Part of a small language model's weights.
Architecture: learned positions, no biases in attention or MLP, tied embeddings.
Training: a variant of Muon for these matrices, 155M tokens, 4124 steps.
Each number is 50 + 12 x the weight over its row's rms, rounded and kept within 0 to 99. Layers, rows and columns count from 0. The size before them is the row's rms in percent of the matrix's.

# down: layer 4 MLP down (transposed), 512x128, rms 0.0736, rows 173-225, columns 0-63
# up: layer 4 MLP up, 512x128, rms 0.105, rows 174-225, columns 0-63
down173 103:52 43 45 53 46 59 59 55 37 55 45 65 42 56 65 33 60 64 61 50 38 36 29 78 39 32 38 50 61 50 37 65 54 49 57 46 53 48 41 55 46 53 49 54 64 32 33 40 50 58 19 21 35 72 39 34 58 61 45 25 35 42 40 57
up174 094:67 41 39 44 62 47 26 47 47 45 27 59 68 66 48 59 35 30 19 22 39 37 46 37 41 33 33 47 72 59 46 77 35 51 42 47 52 36 55 43 42 47 38 35 44 55 47 57 42 56 59 54 55 59 68 59 43 56 33 55 53 49 53 48
down174 091:37 49 28 73 33 30 33 58 58 71 59 58 28 44 67 48 65 57 71 40 48 63 53 54 45 51 50 59 38 67 47 42 51 53 75 47 41 49 51 17 59 56 55 54 53 52 45 70 28 65 47 33 49 47 53 38 43 61 53 54 63 39 67 53
up175 086:75 40 43 46 46 47 31 59 41 40 59 24 72 45 40 46 60 69 32 44 52 36 73 50 29 44 57 61 57 83 41 67 45 40 59 44 40 45 50 45 31 65 48 56 50 64 54 51 58 42 60 34 44 54 43 53 61 54 59 54 55 34 50 44
down175 092:45 40 63 49 41 51 59 49 67 46 58 41 38 48 71 49 45 46 63 37 50 63 39 30 44 73 39 61 40 30 68 44 37 57 49 42 39 42 47 36 52 73 58 44 60 28 71 34 60 51 39 69 43 42 62 38 46 52 54 50 51 53 67 62
up176 141:50 48 52 59 27 42 45 33 36 61 45 35 50 32 46 50 36 38 53 25 59 39 65 63 36 56 45 50 55 37 49 48 63 26 56 49 36 54 52 71 69 59 61 59 55 56 70 78 64 25 65 52 44 81 34 54 44 67 48 37 34 44 63 69
down176 136:38 45 63 57 55 44 72 48 49 50 46 46 60 40 46 57 58 38 43 53 46 47 59 69 46 40 35 52 54 45 65 43 55 47 27 45 42 57 48 54 72 63 61 59 50 43 43 70 74 46 42 49 58 76 52 36 58 67 41 50 51 48 58 29
up177 102:37 41 50 27 44 69 51 29 74 53 59 31 30 53 41 66 47 54 39 66 54 51 76 39 63 60 48 40 55 54 52 53 55 31 57 38 57 39 68 42 39 52 74 64 47 73 69 65 46 55 40 27 68 54 34 48 67 41 32 44 51 42 33 45
down177 089:51 61 44 55 65 38 69 41 38 51 31 50 67 45 58 25 60 59 50 39 50 65 57 43 43 40 45 43 34 64 52 48 41 65 44 66 43 75 17 48 56 46 34 35 44 45 34 39 44 61 67 65 32 56 65 54 41 22 40 76 49 55 77 34
up178 098:77 47 66 61 55 61 33 61 47 32 41 54 65 48 53 53 51 64 30 65 50 59 44 57 45 33 53 66 51 56 52 34 62 41 27 58 80 58 50 51 61 41 50 39 67 52 59 30 49 69 47 60 33 36 52 62 25 58 48 46 45 53 36 41
down178 112:40 51 60 40 47 51 49 69 62 66 57 75 43 42 51 68 43 71 37 40 36 65 41 47 55 60 62 51 39 40 64 65 54 64 49 54 41 43 50 39 37 47 51 44 40 48 48 39 19 42 29 50 45 33 61 41 58 44 40 51 68 77 59 44
up179 087:54 61 51 58 60 34 66 21 44 25 52 50 51 38 53 46 52 73 56 42 28 31 42 46 45 55 77 65 35 56 55 66 43 60 47 41 54 55 48 47 61 40 48 47 73 62 36 46 42 58 44 30 22 39 51 46 46 42 57 61 41 52 63 61
down179 089:44 60 36 53 70 49 27 30 38 42 47 38 56 70 51 54 39 44 38 62 56 50 47 59 56 32 65 42 61 47 51 59 50 39 49 38 19 46 58 58 48 52 44 47 40 55 66 67 40 64 55 67 64 52 45 53 48 48 77 54 50 40 37 35
up180 080:51 51 62 52 62 41 52 32 40 52 38 64 41 48 37 32 43 42 42 44 36 37 33 63 53 93 50 42 57 43 58 36 50 49 74 83 47 50 37 54 59 47 44 46 46 42 59 34 53 52 47 53 42 57 43 77 70 63 58 45 66 53 45 63
down180 085:52 33 50 61 48 70 39 62 55 67 47 38 53 55 41 56 65 38 67 61 49 58 32 53 66 52 39 56 62 64 59 57 46 61 56 36 66 50 54 26 33 62 67 66 56 71 48 57 37 46 32 61 40 29 40 20 51 28 57 44 36 68 62 55
up181 142:49 56 59 44 51 47 49 39 35 39 55 49 52 44 49 43 40 50 25 19 34 41 65 33 85 33 49 57 51 45 38 31 39 54 67 61 31 55 51 60 45 36 63 66 52 47 70 54 71 35 50 34 39 61 46 49 47 56 47 35 56 31 49 60
down181 162:51 52 66 27 52 40 46 59 32 53 50 45 38 51 55 37 34 40 44 44 64 35 51 38 65 46 63 62 62 81 47 42 44 26 72 49 43 54 50 54 51 22 43 64 73 43 73 53 61 42 66 56 51 41 33 47 37 35 55 40 52 48 41 65
up182 106:47 36 66 68 43 75 50 91 43 35 43 46 60 37 44 43 45 62 45 36 53 42 46 54 57 20 47 29 73 56 50 44 48 47 36 64 57 58 67 39 61 29 39 75 45 58 44 45 55 62 42 69 56 38 43 55 45 36 55 47 60 60 29 63
down182 115:55 59 37 47 57 50 42 39 74 57 28 54 53 48 33 67 56 21 47 36 56 68 52 67 34 56 27 51 60 64 56 63 49 67 80 55 47 31 32 24 36 56 43 38 62 66 51 61 58 65 55 72 52 34 45 44 61 30 33 69 45 46 47 66
up183 115:33 48 44 60 46 55 45 63 62 53 53 60 61 44 63 52 54 31 51 48 59 58 58 48 54 75 54 72 55 38 63 38 49 54 58 27 56 68 63 35 61 65 61 61 68 66 60 53 50 43 36 61 30 61 40 73 49 42 55 56 57 41 48 50
down183 108:36 36 54 53 46 37 42 43 44 36 51 50 45 34 32 31 42 60 69 42 54 42 35 27 40 54 49 63 41 66 50 43 57 69 45 61 75 53 52 52 31 47 39 36 64 60 35 43 62 50 69 34 44 57 49 55 69 56 50 41 44 37 73 64
up184 063:65 49 50 36 54 57 63 46 31 51 40 56 49 41 37 36 41 65 39 45 69 43 60 55 53 54 71 46 50 63 45 62 48 46 30 46 47 63 39 57 58 40 35 43 43 37 61 59 59 68 61 38 45 32 55 64 56 55 40 38 43 46 65 51
down184 068:66 33 37 42 62 57 60 26 37 53 35 46 53 47 57 35 43 50 53 47 38 58 51 49 37 39 47 46 59 38 40 45 52 68 43 37 78 63 42 66 51 36 56 47 63 50 70 73 51 63 65 36 58 44 42 46 55 46 59 29 34 42 46 61
up185 095:77 29 60 44 60 59 58 64 54 47 45 32 60 34 38 32 23 65 60 46 58 54 56 67 46 51 37 26 60 43 46 61 70 52 71 52 68 36 37 52 28 62 45 60 48 47 58 30 34 39 58 47 52 44 51 46 46 32 33 40 65 40 57 46
down185 106:58 49 33 51 63 64 54 37 36 44 48 50 57 66 39 46 67 44 39 53 59 46 49 48 42 40 54 44 55 56 53 63 39 46 42 44 48 70 58 34 45 58 42 49 35 42 32 44 80 44 46 47 42 63 88 45 37 52 62 61 51 54 36 58
up186 098:52 36 48 27 56 47 74 41 47 57 47 34 45 54 43 60 67 56 68 57 50 63 43 78 63 58 38 47 77 52 56 24 57 46 46 63 53 48 31 40 47 31 55 73 55 39 57 33 57 57 51 56 47 55 60 63 56 54 51 31 71 50 37 54
down186 102:50 66 53 35 52 39 58 57 45 51 41 57 54 45 68 43 39 51 62 34 45 27 37 39 54 31 48 41 67 64 42 65 31 26 47 66 37 53 67 58 50 52 52 48 36 47 42 68 45 46 46 48 40 50 43 27 49 45 51 55 43 64 70 53
up187 090:48 44 52 49 65 30 63 48 50 50 41 41 37 39 50 60 65 54 51 37 24 57 57 46 52 65 54 37 58 52 50 42 61 56 53 56 48 54 53 44 33 47 36 47 24 53 50 29 67 29 80 43 59 63 42 61 51 43 65 44 34 63 56 43
down187 089:50 27 39 60 59 45 63 64 46 55 33 24 65 44 40 43 68 37 52 43 43 31 41 76 48 73 45 65 32 58 40 39 51 66 40 44 46 79 59 56 51 67 42 42 47 59 37 55 58 39 45 64 46 52 58 49 30 62 57 75 46 71 57 59
up188 103:59 46 41 73 38 62 54 63 32 68 59 29 49 50 56 58 54 35 39 61 50 46 63 75 41 50 23 81 53 36 36 54 62 30 56 50 54 45 75 60 61 73 43 42 61 52 34 60 63 40 32 37 38 42 40 57 70 47 64 62 57 40 57 58
down188 094:46 33 51 58 42 58 54 47 62 35 46 40 42 30 62 50 57 63 46 58 69 33 37 46 59 36 54 50 36 41 49 61 53 64 47 49 38 40 84 63 51 22 65 58 42 55 39 53 63 55 47 66 44 42 43 47 29 58 62 59 38 49 53 59
up189 107:50 56 47 58 46 62 43 41 35 42 62 51 58 45 52 46 55 17 29 40 62 29 43 38 43 56 48 57 65 36 64 59 43 50 46 45 51 28 60 62 47 64 61 54 52 57 37 64 52 40 21 42 39 57 50 58 59 18 61 32 50 41 66 56
down189 101:65 31 49 36 53 65 44 79 56 70 57 61 47 66 52 79 56 41 40 80 49 71 47 38 46 50 52 49 52 40 47 52 54 48 58 46 39 60 41 35 52 37 59 48 51 38 58 66 35 62 38 48 86 25 46 35 60 33 45 51 63 58 56 30
up190 149:61 52 61 52 58 41 41 50 26 57 57 59 31 49 64 56 30 51 57 56 39 45 54 51 58 46 41 44 63 32 39 54 61 40 69 36 47 70 49 49 68 65 19 41 43 54 54 61 55 30 33 45 49 75 41 45 27 37 49 47 56 58 54 65
down190 142:59 41 45 70 51 69 46 21 28 32 55 62 57 44 62 47 52 48 35 57 64 69 47 69 71 38 40 35 72 51 55 51 34 29 59 44 47 65 71 60 65 53 69 61 35 50 48 51 51 58 36 45 46 69 40 32 49 56 42 58 46 56 28 38
up191 090:68 43 55 57 30 49 62 65 53 56 66 53 37 52 58 45 53 51 78 49 33 73 54 54 53 53 34 29 54 46 51 44 53 43 52 56 40 43 42 47 42 52 82 54 42 38 54 25 43 24 48 52 84 56 45 31 41 65 56 31 43 37 55 54
down191 094:56 50 45 50 53 64 43 75 36 52 70 45 43 48 38 44 38 38 55 56 67 64 48 36 52 48 45 40 55 52 36 64 47 33 42 30 59 66 25 57 40 56 51 29 44 44 40 43 55 62 65 27 60 35 44 53 72 65 47 40 56 50 28 55
up192 105:77 60 51 41 65 63 28 51 41 58 46 66 41 55 50 74 36 39 62 47 49 40 46 50 68 36 35 52 50 38 29 43 17 53 65 66 36 59 69 26 76 59 53 56 42 47 20 33 51 47 46 55 52 47 50 63 40 72 35 71 50 61 64 65
down192 111:60 43 53 48 29 43 39 37 42 55 51 46 54 50 52 54 38 44 37 49 45 67 49 39 60 53 74 57 60 50 50 55 82 22 57 39 39 62 52 66 39 45 69 35 58 64 75 61 52 45 56 46 64 48 44 43 46 27 63 42 58 57 52 54
up193 121:68 34 49 34 49 47 30 55 43 41 37 74 37 54 63 66 32 61 45 45 36 63 47 59 53 34 55 30 61 51 61 41 53 53 38 37 40 47 28 54 47 51 61 53 52 53 43 42 48 68 47 46 35 53 26 39 33 48 49 69 64 61 56 58
down193 109:67 52 75 65 56 46 47 36 55 66 44 71 44 53 24 69 28 61 47 63 61 50 45 42 56 40 56 47 46 39 59 51 42 60 45 48 57 63 52 51 65 53 57 44 48 38 53 40 40 37 47 64 32 37 31 44 63 36 42 60 47 41 48 59
up194 104:70 53 42 33 42 40 72 54 57 55 47 54 56 60 26 35 41 66 56 53 55 34 61 56 57 37 35 26 59 59 46 46 61 63 27 66 48 23 62 33 60 55 81 51 54 59 74 42 46 67 55 62 60 56 49 50 40 33 59 57 39 34 37 31
down194 098:69 35 56 57 41 53 47 67 44 47 37 52 49 52 66 57 51 41 57 34 39 78 55 21 57 41 57 46 30 40 32 51 41 35 42 42 40 54 37 57 43 48 43 63 44 60 19 45 36 47 44 32 56 61 49 40 71 35 40 35 53 41 37 54
up195 097:61 44 25 58 50 61 32 40 67 38 62 09 33 48 36 55 61 62 60 55 42 49 45 79 56 46 43 58 41 47 66 83 40 54 49 47 45 63 48 64 47 41 62 57 33 61 37 58 54 43 48 39 35 39 46 45 63 56 43 41 40 44 54 72
down195 096:45 25 38 48 42 36 61 64 55 27 47 51 46 50 57 49 54 59 58 56 64 39 24 68 42 64 59 62 55 56 47 22 47 63 50 56 57 49 56 41 38 42 44 50 55 60 58 65 49 63 62 56 50 45 75 35 28 46 42 44 72 24 51 51
up196 086:29 66 41 64 56 62 69 44 25 45 48 62 51 66 37 44 39 61 68 50 39 43 43 51 55 42 58 72 38 53 56 58 55 31 45 74 41 87 54 59 43 41 41 60 51 51 28 46 61 47 45 40 46 35 47 74 53 53 48 55 40 62 62 44
down196 093:35 44 69 58 42 30 64 53 72 40 77 35 31 45 68 34 48 60 49 42 38 42 49 54 60 82 42 47 35 48 63 61 63 55 54 57 46 67 49 49 49 69 55 60 31 57 37 51 41 41 49 52 50 46 65 30 61 59 55 56 49 44 73 42
up197 110:62 19 46 67 65 50 55 57 50 50 45 44 32 50 47 48 32 40 40 25 33 47 51 63 47 57 37 51 78 63 62 57 67 36 61 49 41 48 57 40 33 54 50 52 44 43 40 51 54 60 54 40 56 43 24 59 64 51 36 25 50 28 62 52
down197 109:47 35 39 54 56 69 67 78 36 41 56 42 45 49 50 78 48 38 47 51 51 24 41 59 59 51 58 55 47 53 49 65 50 45 50 24 36 75 42 47 59 48 43 64 47 60 49 31 32 32 34 60 48 46 60 39 49 60 74 20 55 40 53 38
up198 118:74 49 45 50 42 47 51 77 56 78 41 53 50 52 35 56 50 61 50 55 32 44 53 41 61 51 31 60 52 71 35 60 56 29 37 48 31 41 53 38 56 46 64 54 41 53 40 54 40 58 53 49 52 35 66 60 33 24 32 50 42 44 43 57
down198 110:59 57 40 53 64 51 66 43 46 53 33 52 48 66 38 57 40 43 23 39 61 52 36 52 54 61 58 35 38 67 57 59 61 55 50 39 49 40 54 46 56 61 45 44 63 76 69 45 56 40 67 48 43 47 46 66 52 59 21 67 45 51 45 53
up199 089:44 37 64 51 53 49 53 42 36 59 58 41 56 54 33 37 34 48 46 42 41 59 59 52 62 44 27 70 59 77 56 79 37 39 54 77 44 56 50 38 51 56 32 49 54 44 39 59 56 48 53 44 63 69 48 59 40 46 45 51 56 49 51 59
down199 091:78 72 37 48 58 49 67 42 61 44 38 57 42 82 48 63 56 48 58 60 57 47 53 34 37 70 50 26 59 49 67 53 51 32 39 47 52 43 52 50 47 60 54 33 42 39 55 28 37 67 51 49 65 35 61 52 29 57 45 59 71 48 47 52
up200 088:15 49 62 53 45 44 49 44 66 47 80 64 36 38 67 23 52 34 62 64 23 37 29 45 51 57 60 47 51 47 43 49 49 75 51 43 41 41 58 19 78 59 35 54 54 64 66 58 51 39 51 40 50 61 45 68 33 67 52 34 46 48 47 45
down200 089:61 82 37 57 58 44 84 42 38 46 49 39 49 39 50 59 37 59 33 47 63 59 48 27 77 54 60 55 50 53 55 66 40 46 50 33 44 48 38 80 59 39 49 52 50 54 64 40 37 50 38 55 32 68 55 35 35 30 46 45 56 58 38 40
up201 096:64 41 48 64 54 73 46 76 51 40 50 29 33 62 41 58 55 55 27 66 63 57 35 37 56 52 35 40 59 48 45 47 49 32 42 57 55 62 45 45 45 53 41 38 47 48 21 32 54 40 68 40 48 58 54 45 47 51 37 31 51 59 58 49
down201 110:59 56 71 39 56 35 56 49 47 41 52 48 44 62 71 33 55 46 70 32 51 39 59 39 54 48 73 38 58 52 62 35 43 65 45 48 68 26 45 50 51 45 53 53 41 36 48 39 40 57 45 48 45 64 48 47 57 53 68 32 41 27 61 72
up202 092:36 65 46 61 41 49 46 38 65 43 37 19 50 54 22 21 49 63 54 39 43 46 49 61 41 27 53 55 53 35 48 58 59 56 27 48 61 54 60 33 49 49 31 54 54 37 53 43 72 50 71 44 48 45 52 54 51 49 56 34 78 25 80 50
down202 101:56 58 57 58 60 32 65 37 47 58 67 65 58 56 59 55 52 49 67 74 44 49 58 40 52 45 72 60 54 35 36 36 40 44 54 60 60 48 43 36 44 53 34 34 60 26 30 60 48 52 25 44 61 56 33 25 56 45 42 51 28 62 51 64
up203 096:37 49 43 29 50 68 69 63 46 51 43 59 41 60 65 55 54 56 37 65 54 50 48 44 46 38 40 61 50 45 52 32 36 41 69 38 47 56 52 43 54 43 42 59 44 41 44 47 45 44 34 69 82 59 63 33 69 35 58 54 54 54 53 51
down203 086:40 46 20 60 59 63 47 51 41 53 48 51 48 42 35 49 29 51 39 36 54 65 38 43 23 26 77 58 62 50 54 59 62 43 41 58 63 66 54 45 57 49 57 20 48 55 69 47 58 42 63 65 62 63 31 63 58 56 66 35 34 53 34 52
up204 108:49 51 40 63 35 71 40 51 40 68 36 58 58 59 47 46 50 21 45 54 69 61 42 48 42 46 49 62 50 63 48 51 41 53 48 48 43 49 51 43 63 55 60 36 40 33 50 41 42 62 43 53 51 39 47 46 31 20 92 61 44 49 80 57
down204 100:52 30 56 47 70 47 42 42 51 38 41 45 39 42 70 56 39 45 35 38 35 29 53 42 44 46 42 50 42 51 30 42 42 55 57 56 43 53 66 40 42 54 52 34 70 63 60 41 66 67 46 58 57 53 49 37 45 40 31 71 62 61 57 28
up205 105:56 36 65 56 65 70 35 45 60 31 52 46 52 56 61 60 41 43 65 53 45 55 58 47 51 75 25 29 22 58 41 22 53 74 69 74 51 50 63 69 68 46 37 52 49 54 46 37 59 50 50 64 31 44 35 47 63 52 74 52 46 46 49 43
down205 098:63 45 48 55 32 52 64 21 60 75 29 47 38 43 55 40 70 60 31 40 69 50 54 54 50 45 48 40 58 58 40 57 50 37 66 60 46 41 59 57 44 37 41 55 56 58 30 59 58 58 47 33 47 58 75 70 55 38 38 41 55 26 54 53
up206 066:34 52 45 33 50 79 66 48 48 67 62 55 52 50 35 77 46 46 28 54 60 50 55 36 55 55 43 67 31 72 43 53 49 52 41 51 33 64 50 47 63 50 37 32 52 31 51 30 58 59 57 62 50 46 47 46 49 68 34 41 40 34 57 38
down206 083:53 39 44 51 59 75 58 24 43 55 49 40 57 48 64 50 67 52 53 46 34 66 63 44 31 35 60 58 62 39 53 62 35 63 55 48 75 60 56 69 48 49 53 58 53 54 57 56 67 75 43 29 34 45 40 67 38 58 69 29 19 47 56 60
up207 101:52 12 43 50 40 56 50 44 54 42 46 57 41 44 50 62 35 39 72 42 62 51 75 53 74 59 58 62 55 40 64 51 57 58 42 55 66 44 54 42 58 48 37 55 67 40 45 55 53 49 47 59 46 67 57 60 46 39 45 58 24 54 64 47
down207 096:37 50 41 42 73 60 48 56 67 58 70 45 61 46 64 35 47 54 39 69 44 40 38 50 51 52 58 41 31 55 56 43 52 33 70 55 61 39 40 42 62 56 67 37 53 47 54 49 24 60 51 49 59 36 86 40 43 50 57 42 54 24 54 56
up208 095:56 44 41 60 42 47 53 34 48 41 44 54 49 69 33 53 52 31 32 58 51 38 52 52 41 71 55 51 77 67 60 51 60 45 31 45 32 59 42 54 47 65 47 43 70 41 67 52 53 30 63 47 67 57 73 62 58 55 38 16 45 53 46 41
down208 093:50 47 64 33 67 54 35 67 69 54 62 69 34 49 46 45 62 54 56 56 35 56 59 32 41 35 40 47 50 56 64 57 45 55 25 53 45 69 34 30 48 31 36 52 45 65 49 59 44 69 49 61 49 27 40 45 61 52 52 50 56 49 75 28
up209 105:35 45 50 54 59 35 67 69 33 56 41 56 26 55 46 43 77 35 20 50 50 41 49 54 49 55 33 51 58 55 40 39 52 34 63 42 40 34 30 39 47 59 56 73 50 46 56 42 37 50 46 52 65 56 57 42 44 65 57 56 36 60 60 52
down209 097:48 62 36 62 58 63 50 61 46 61 33 17 44 66 18 55 60 60 38 68 60 44 49 47 51 41 72 54 62 61 54 73 42 31 47 40 49 57 63 60 53 57 58 28 44 56 49 44 44 37 57 46 36 53 52 74 57 65 40 51 34 57 48 43
up210 104:40 51 32 30 21 33 58 31 55 43 46 61 61 58 48 50 47 49 52 61 34 42 45 45 47 62 20 37 71 50 62 39 59 34 58 49 42 50 54 53 45 55 52 56 36 54 59 24 50 66 71 54 44 42 50 61 52 45 35 49 50 53 54 53
down210 103:46 45 33 37 50 65 54 46 62 40 58 52 66 40 13 51 53 70 73 44 53 42 22 43 53 49 53 51 35 57 44 54 74 45 40 65 39 29 54 52 61 57 48 42 43 60 58 64 40 49 60 43 38 46 59 44 34 62 72 46 54 48 49 53
up211 100:36 47 50 48 30 45 26 45 66 48 41 49 38 45 46 51 67 45 74 73 50 62 34 50 42 68 28 36 65 46 62 59 41 61 50 39 52 48 50 39 35 49 45 43 38 74 38 62 53 41 54 63 70 54 61 66 67 46 32 52 32 63 77 41
down211 102:43 78 41 62 61 40 54 40 50 54 50 61 56 49 47 54 43 73 50 58 41 44 44 41 53 53 44 57 72 43 57 28 40 57 30 50 36 65 48 45 42 24 10 41 55 43 31 44 81 48 59 54 54 61 50 71 37 63 47 48 54 32 53 48
up212 073:39 47 49 65 35 53 58 56 49 79 54 41 45 50 62 43 60 43 56 40 28 73 28 72 37 74 61 63 42 70 64 33 48 32 61 54 64 39 44 63 47 56 55 52 52 72 28 48 60 63 31 32 42 43 29 31 49 55 40 32 33 47 68 48
down212 074:53 58 37 53 65 37 34 56 59 55 41 47 60 50 23 41 46 72 62 48 56 48 32 53 14 41 43 62 50 58 72 50 61 52 61 44 35 47 55 40 40 47 55 69 39 45 33 44 41 37 57 63 65 59 65 43 45 57 47 64 66 73 47 38
up213 098:52 44 43 44 40 72 40 18 48 51 54 63 56 56 45 45 37 56 44 65 56 55 48 45 78 43 44 59 54 41 39 51 50 55 58 84 37 32 56 44 33 38 45 46 54 40 41 59 42 50 37 69 69 53 52 68 52 64 42 60 64 71 49 46
down213 096:65 22 52 52 56 60 38 55 53 34 45 40 56 49 68 37 46 58 41 42 27 55 59 47 66 61 54 49 69 58 87 35 40 27 40 25 52 52 47 56 39 81 55 50 55 50 48 63 59 57 48 42 51 64 63 48 57 47 49 33 35 66 58 58
up214 101:53 52 33 53 32 36 44 51 45 33 67 49 44 33 57 52 65 48 56 48 48 35 54 37 51 67 41 60 43 34 39 57 49 53 53 50 57 37 73 47 50 71 61 42 36 26 53 37 61 80 54 42 54 69 45 36 43 43 60 39 39 50 47 48
down214 103:49 65 56 55 38 47 35 54 38 77 54 38 42 41 46 52 44 50 55 49 34 42 72 37 35 54 51 50 51 46 61 54 45 36 56 69 37 56 35 58 41 48 63 58 35 47 56 36 43 39 47 51 51 60 42 42 62 35 47 64 64 50 50 57
up215 100:65 63 22 43 70 29 59 68 48 32 59 47 43 58 58 46 67 38 63 59 39 39 53 48 62 73 34 55 44 53 47 44 38 62 65 27 36 55 40 52 62 46 57 68 26 30 51 47 52 59 32 40 49 45 68 47 61 16 40 67 63 70 73 59
down215 101:50 40 44 49 41 52 47 46 42 42 46 57 58 57 45 56 33 39 24 68 44 58 58 52 41 43 74 45 59 53 65 52 47 20 28 49 58 41 41 53 74 30 46 47 69 59 57 58 51 61 41 60 74 40 40 62 75 22 40 44 50 25 51 40
up216 126:60 32 57 51 42 49 11 36 48 60 52 57 52 41 64 49 54 45 59 42 55 42 48 51 46 68 44 64 39 38 64 30 64 42 51 65 46 58 64 45 37 38 53 53 35 46 57 63 58 54 63 33 38 46 33 51 45 76 57 37 61 63 63 31
down216 138:57 66 40 56 39 38 59 33 49 47 31 53 33 56 36 30 42 42 57 59 65 27 64 46 42 75 44 64 52 44 47 57 59 50 61 47 60 35 47 53 40 60 23 30 66 28 41 60 47 55 41 81 52 41 55 49 54 57 66 51 43 52 72 35
up217 098:35 57 38 48 61 54 48 50 47 51 49 52 48 66 68 42 50 25 50 33 47 51 46 55 63 56 51 70 61 40 11 51 39 44 45 41 46 59 69 55 34 31 47 56 48 70 64 65 26 42 40 45 52 52 48 39 76 58 43 43 47 37 51 57
down217 095:49 38 58 36 55 37 60 30 46 31 63 73 43 30 43 20 23 57 38 51 38 69 58 63 49 48 39 74 27 63 59 52 48 56 53 61 59 44 35 45 69 52 48 62 35 46 42 31 58 78 43 59 50 61 31 62 36 58 23 71 34 51 55 44
up218 093:44 54 57 62 36 79 48 32 43 48 37 37 34 45 40 63 71 71 42 48 65 50 42 37 59 48 51 52 54 33 55 36 57 48 40 33 43 63 46 37 56 42 61 51 49 70 65 61 49 52 51 62 50 41 49 31 62 66 82 39 36 47 43 51
down218 091:60 49 55 54 57 59 51 28 42 57 49 49 33 71 41 33 61 39 30 64 52 41 37 21 61 59 37 64 52 48 45 56 26 33 42 41 31 65 41 41 56 66 48 50 31 47 40 49 29 48 59 53 68 54 78 46 51 46 49 58 62 78 55 41
up219 109:71 65 50 68 48 20 47 63 40 38 61 60 38 50 62 44 56 76 53 70 63 50 41 55 68 38 38 46 52 56 42 69 62 53 21 51 35 49 38 56 59 56 29 59 36 55 32 35 41 68 39 63 32 49 42 55 38 61 67 63 31 52 42 34
down219 097:59 52 38 42 53 69 54 45 63 54 39 53 52 53 54 57 44 40 77 43 48 67 47 36 51 43 62 25 45 51 34 29 33 69 35 52 51 24 52 37 45 39 49 60 63 69 52 54 47 41 50 58 58 58 59 43 43 67 40 45 45 61 41 38
up220 100:53 36 49 59 47 43 61 79 42 45 65 57 48 54 59 20 48 33 50 59 34 46 46 56 51 45 53 60 50 69 49 52 52 51 43 57 43 38 52 36 57 58 40 66 27 53 63 83 32 28 47 65 44 47 52 51 63 41 56 46 42 41 69 53
down220 090:35 38 52 38 57 50 41 52 59 51 41 59 51 41 25 65 58 65 43 52 41 49 33 32 44 20 39 65 74 49 60 50 72 46 40 56 40 53 43 75 47 34 41 55 52 63 61 53 63 46 44 55 40 72 49 38 51 54 45 59 59 57 49 24
up221 113:70 45 56 55 39 55 39 45 55 49 41 49 48 45 42 55 60 55 40 40 44 38 66 46 58 46 38 35 66 48 58 40 45 34 69 60 49 47 46 53 63 58 40 50 50 45 52 30 63 54 58 60 42 51 59 69 28 34 78 69 61 30 60 57
down221 127:29 57 59 34 59 54 52 67 38 56 77 37 49 48 49 54 46 38 61 40 39 53 66 56 37 47 51 50 36 54 41 69 57 47 60 49 53 39 41 41 47 43 48 44 63 41 37 55 28 68 47 66 59 21 44 61 60 56 19 70 48 55 44 44
up222 100:63 51 55 49 58 70 56 67 21 39 39 60 38 61 43 54 40 61 60 79 44 47 46 47 57 60 55 32 61 69 48 57 54 64 61 43 59 54 73 32 57 51 32 67 71 54 54 64 48 61 53 56 51 54 32 62 65 31 39 66 59 61 49 74
down222 106:53 61 25 76 52 33 47 52 62 57 41 64 76 70 75 18 64 67 55 50 44 55 40 72 60 50 57 67 50 57 61 51 21 49 51 37 71 30 35 57 32 74 49 56 33 51 67 44 40 48 36 48 48 32 35 61 62 46 67 43 36 48 50 35
up223 079:72 41 33 47 16 73 45 62 46 62 44 51 53 48 64 65 41 40 39 59 54 49 44 51 44 28 40 60 44 37 45 37 50 46 62 64 63 55 53 35 40 41 77 56 73 48 55 34 43 51 74 43 70 64 53 73 46 53 23 50 35 47 66 56
down223 093:53 30 55 79 38 48 23 62 56 44 61 24 48 41 77 42 56 43 55 46 37 53 45 47 56 58 45 52 38 55 50 44 46 40 64 39 47 50 42 54 50 52 50 96 65 62 56 60 58 43 40 52 54 36 54 27 65 62 50 48 38 51 69 59
up224 122:53 67 58 52 49 63 58 71 38 51 46 41 42 60 70 54 53 64 39 45 47 60 60 52 47 49 58 23 35 55 34 46 27 36 72 55 53 56 60 31 48 35 40 24 44 40 51 27 65 66 54 64 40 43 67 54 59 28 65 55 34 38 61 66
down224 099:54 45 52 35 42 52 57 47 72 51 41 42 50 49 37 50 66 37 47 62 52 57 56 59 52 57 51 47 68 53 47 51 58 65 50 51 64 53 30 54 38 71 45 46 39 31 65 36 71 32 50 53 42 56 56 63 37 93 44 60 48 36 37 33
up225 085:39 37 60 64 70 67 36 61 39 56 45 30 60 51 37 45 50 32 36 45 42 72 49 32 54 26 61 60 60 40 63 40 45 52 43 51 41 53 62 51 62 49 44 52 47 51 38 52 47 36 45 64 59 65 35 46 59 49 55 55 52 44 56 65
down225 079:41 33 23 59 68 24 54 43 31 31 76 37 39 35 31 39 51 66 39 57 47 28 55 57 47 50 59 37 62 45 60 75 52 51 51 44 47 49 39 52 48 49 46 29 37 44 58 48 47 64 53 73 77 63 52 22 43 72 34 62 71 43 45 52